config.yaml
norm_eps: 1e-06
positions: "rope"
parallel_block: false
decay_fraction: 0.479
doc_mask: true
Each number is 128 + 24 x the weight over its row's rms, rounded and kept within 0 to 255. Layers, rows and columns count from 0. Numbers have three digits each. The size before them is the row's rms in percent of the matrix's.

# layer 10 MLP down (transposed), 704x256, rms 0.305, rows 422-436, columns 64-127
105:105177118094098127093112130133163119135129147109117127144154126141119139109084113132164103150140128158162169158153118155114142138147113123153155099105135146111114140131165154128146134132130115
102:130071180132111134103144183127154132165121171101156157125143139146162111159097127092136057090140129102144081129118112138115118097114104136142145137128146111162096152153113128155129107131100121
104:094150144090152127135120149112137130133148125142061111095131114160125112149145142133163137082127116198125153073129130143118175141138104125169123197147128169113113107122114125144101120109169146
099:148118147115116119159125139096113146089145142080126146126115132149107160147120151119154079116126136120134136135163110128180135112146139150155124122086149111152127143125163153192097151206167119
101:119133122125136133164112097071188107109121117111124152098129150089124110123105151132144124096135149122102120156120142128126150173134146111120105116122180118103105142079124139161120123123113123
103:102153138127153107102148119152136116115080107169094149139103124121150130125131124098101088141148108145139138105076075141149121149094104116128115113109144114171147128111076131101127130148147139
099:063127145106147121091146103134114084124105167085142147136140114173101076093130115118140146148100151123128154136109099118176143176125134152098136122085156124108151153111122114114102135107151105
102:134112150124124107133144105155143139116158117087148147131108151103133140098121129112070153107149103132141130121115142111142170148127134156119101120135154118119138175137171086094148138162180154
097:148131127091102127122134156110145120131098159090112126099118103128112144167118149156168113108170112100106074133130099112146101170088134131131120105134129120129105124150104079101133110145141143
101:135099138131108123106120107151132143154126140151112109100152093170169137166112111125162136139163110138113117149113090160171118131121142135159142082132102130177122131147137103114107159158116153
100:149138110126127106130151116172076136181102087129141108103085116142080121160133163141145123141127042107129071138164077114123130108131114126122121124147093139113131142126149132112114123120149167
100:118123089133103150097136150139117086123131134139119128109164097125079118137141126108115134118085096138163147126160139123102149150124118103161134129118117102142141156112083099142115091163113178
099:087111148091113144135139132131132168158110082115130186159178122123139121068115172152105127139122155133164148177129155110156123122131143101101137111127129130200124145145123090133073144122186097
098:140093158146112055100177121140110117088121127143132111127137122113120109122119074115160135139090096139146112146135104094147082109099095144099106127108150150095164113133117106107147106114181164
100:142113158083118101133158131125129132141130140154102174157159124129100130133134153187173128127090106092149135110138137134146148146147148134122121175128148144118126087124113134144102109096126135
# layer 10 MLP gate, 704x256, rms 0.264, rows 423-436, columns 64-127
101:086171099121177115153100084096106146135138142146096089145146110114144145079134130134117134115140120091091144113138142145113126192149119127111163121120075128074120136093128103112124145093140120
101:134088131069153109106082146150144115124139165125154128174129110104103123106131145161132128139126117122130157098073149124133128084157102138115135131157150098115088127140171116154118101124165129
100:108135139135129111149126145152135092115101155133144098132122164109121109138114119127114155118117143129117124057134137188136132155106161153131163137104138127121106139120118105145110139121160151
099:126140142116145156124153165124095107154187121200122116115130133131093121129126082100172118151140193131135077119080103117098128152127169168155170114121101149149120129167149104077123165134153098
104:101108109141121128142194107130140096122041151131099140150154159116164132117154137085099102131132137128110121118121131139159116131076138154161118144107187110177133137112089097128107123119157110
100:083095155100097130122142130149100143111156123163177130153128128136168117133173119150103156072142150109121102109176109140147126154126167128118104157137115110136150124092125074143103120125150126
101:090178125148097176163136106063132111141135172132127162126157152125121149121122111109161153146156143122131107116166191110150123185123114139107120126112121160160097112134109143119119103108131137
099:088147121137106141126141139119123087133143137109134123090123100151119117140106145146165077080134136076106105154156144151121138079145097111095158094130165156117124127112180073116151123120106108
102:099132134112134122165120151182127137123083130104150104129144098114168122142117152142143112129122173089132103110168123127135099139116126077098123122128148134107093109145131080127107145136114103
098:151131133086147093108160131140143178099126153145132120166113147140167153141119138112136105117105156142063139158091129062097096101129138141134106148137149123148127136110099140109096166112128130
095:132095123097138159132163123139123120108172165168129137191142079162113154147123109098103165134107154120137119124132130143117105137147114122174137138107148119161126115131099172125100085112175114
097:116118139104140134114140143066139112092117101152106142175135101162113095115161121129112139084115144149125144141146134117136094149170152155138121122114131120178138097137145185083135119167136111
097:113147112139113121108113108124105135098127140153114124123130129108164124105146138133140134095148117154107124162119155147102080112186116143106057149128168104117144119117138118138116141059114171
100:142146139099184064071128165117103133121103139145094108126133137095147153146123106133132164120115146112111170126142121147137122129130152162091132128154150099084127128159194126136153104093128101
# layer 10 MLP up, 704x256, rms 0.264, rows 423-436, columns 64-127
106:098115101180147108137137116135135146134147120142104107142097154109116121120147116197099160160101166116136145106127148130120166101097162122109142121144143121112119122107165092070146125111191116
099:098199128107126112116110123095121110108077149152193147163126151130163137101148145122159140141132106118145085147130155150157131126129101120094133141109127116100119160097144120104144107096086129
101:131160122122118101136154156106118173088107130129113175130112116135116181106139134130132131121140082092108177133122143085140131137105138113119109135087106089087140097156126169104163144078148105
100:166124125112136106140122124075092114148144145118098118129106148134093148130151136124133066171140180141100106187133120111135129167137148116099139095082125111115147126111140153130137111113106148
104:127088124154092123144146157141120124132162122179135159172078183149161115079093138127131119117112136107097147137124147132118131142142141101167077111158115134182103165105105101110093096117134100
102:119141137169155147131134130110139153108124116147080098118099152138146101126119146165102097099130104161113136117140191138120116129164080062118128146147114147120088138140152152146140116129117122
103:073123146141103093152153118108131137122103143086123124172111178123136167162164136125130149125120125142104142130131141124127111129156104138129158163133122100131161127096114154177127124108150126
099:123133135117116116088107111175151104089115106099106109124083111133119145121099141151117163140128161132140118174146109135105145124137092119074116154125121114105142129112151154134132111139095128
101:093136128138148070106099158133074124114107127137127127144116130156153124091114115149101110187114157174127118123076129118147150145146083093177122195128147140126160142122130142162129119078104149
100:118145130112121139139166126118117133174107097116129132090086160167117099159133132141137139142102086110139077113169118115094127084135143152142134143151117156128134120130135143148156135110100177
104:109147093141121111182141144148108121101098137094170158160114189114152100116140123173128128138108176122132119135118128141105171170147151125121155135105106132151102102140122117125172177120124158
099:099133121129123133129112127116146115134097079125123156148141117100109109073119161163101099154109123138128156163130146071191145120157084120113135099100094138168123154118163095093094106103152109
102:107125170156089127163135141112127140143089113135121147074102136135110136098059091165088119134147108080112137136087115117172092110106104131111103119104151131156147163102145109126103113125157109
102:108110123098123087149130164113147105155098176106127127134113081165130179128132166124105101113142161137138128141133099127111122100123113086135093158153104128109088115151122123146155134080119123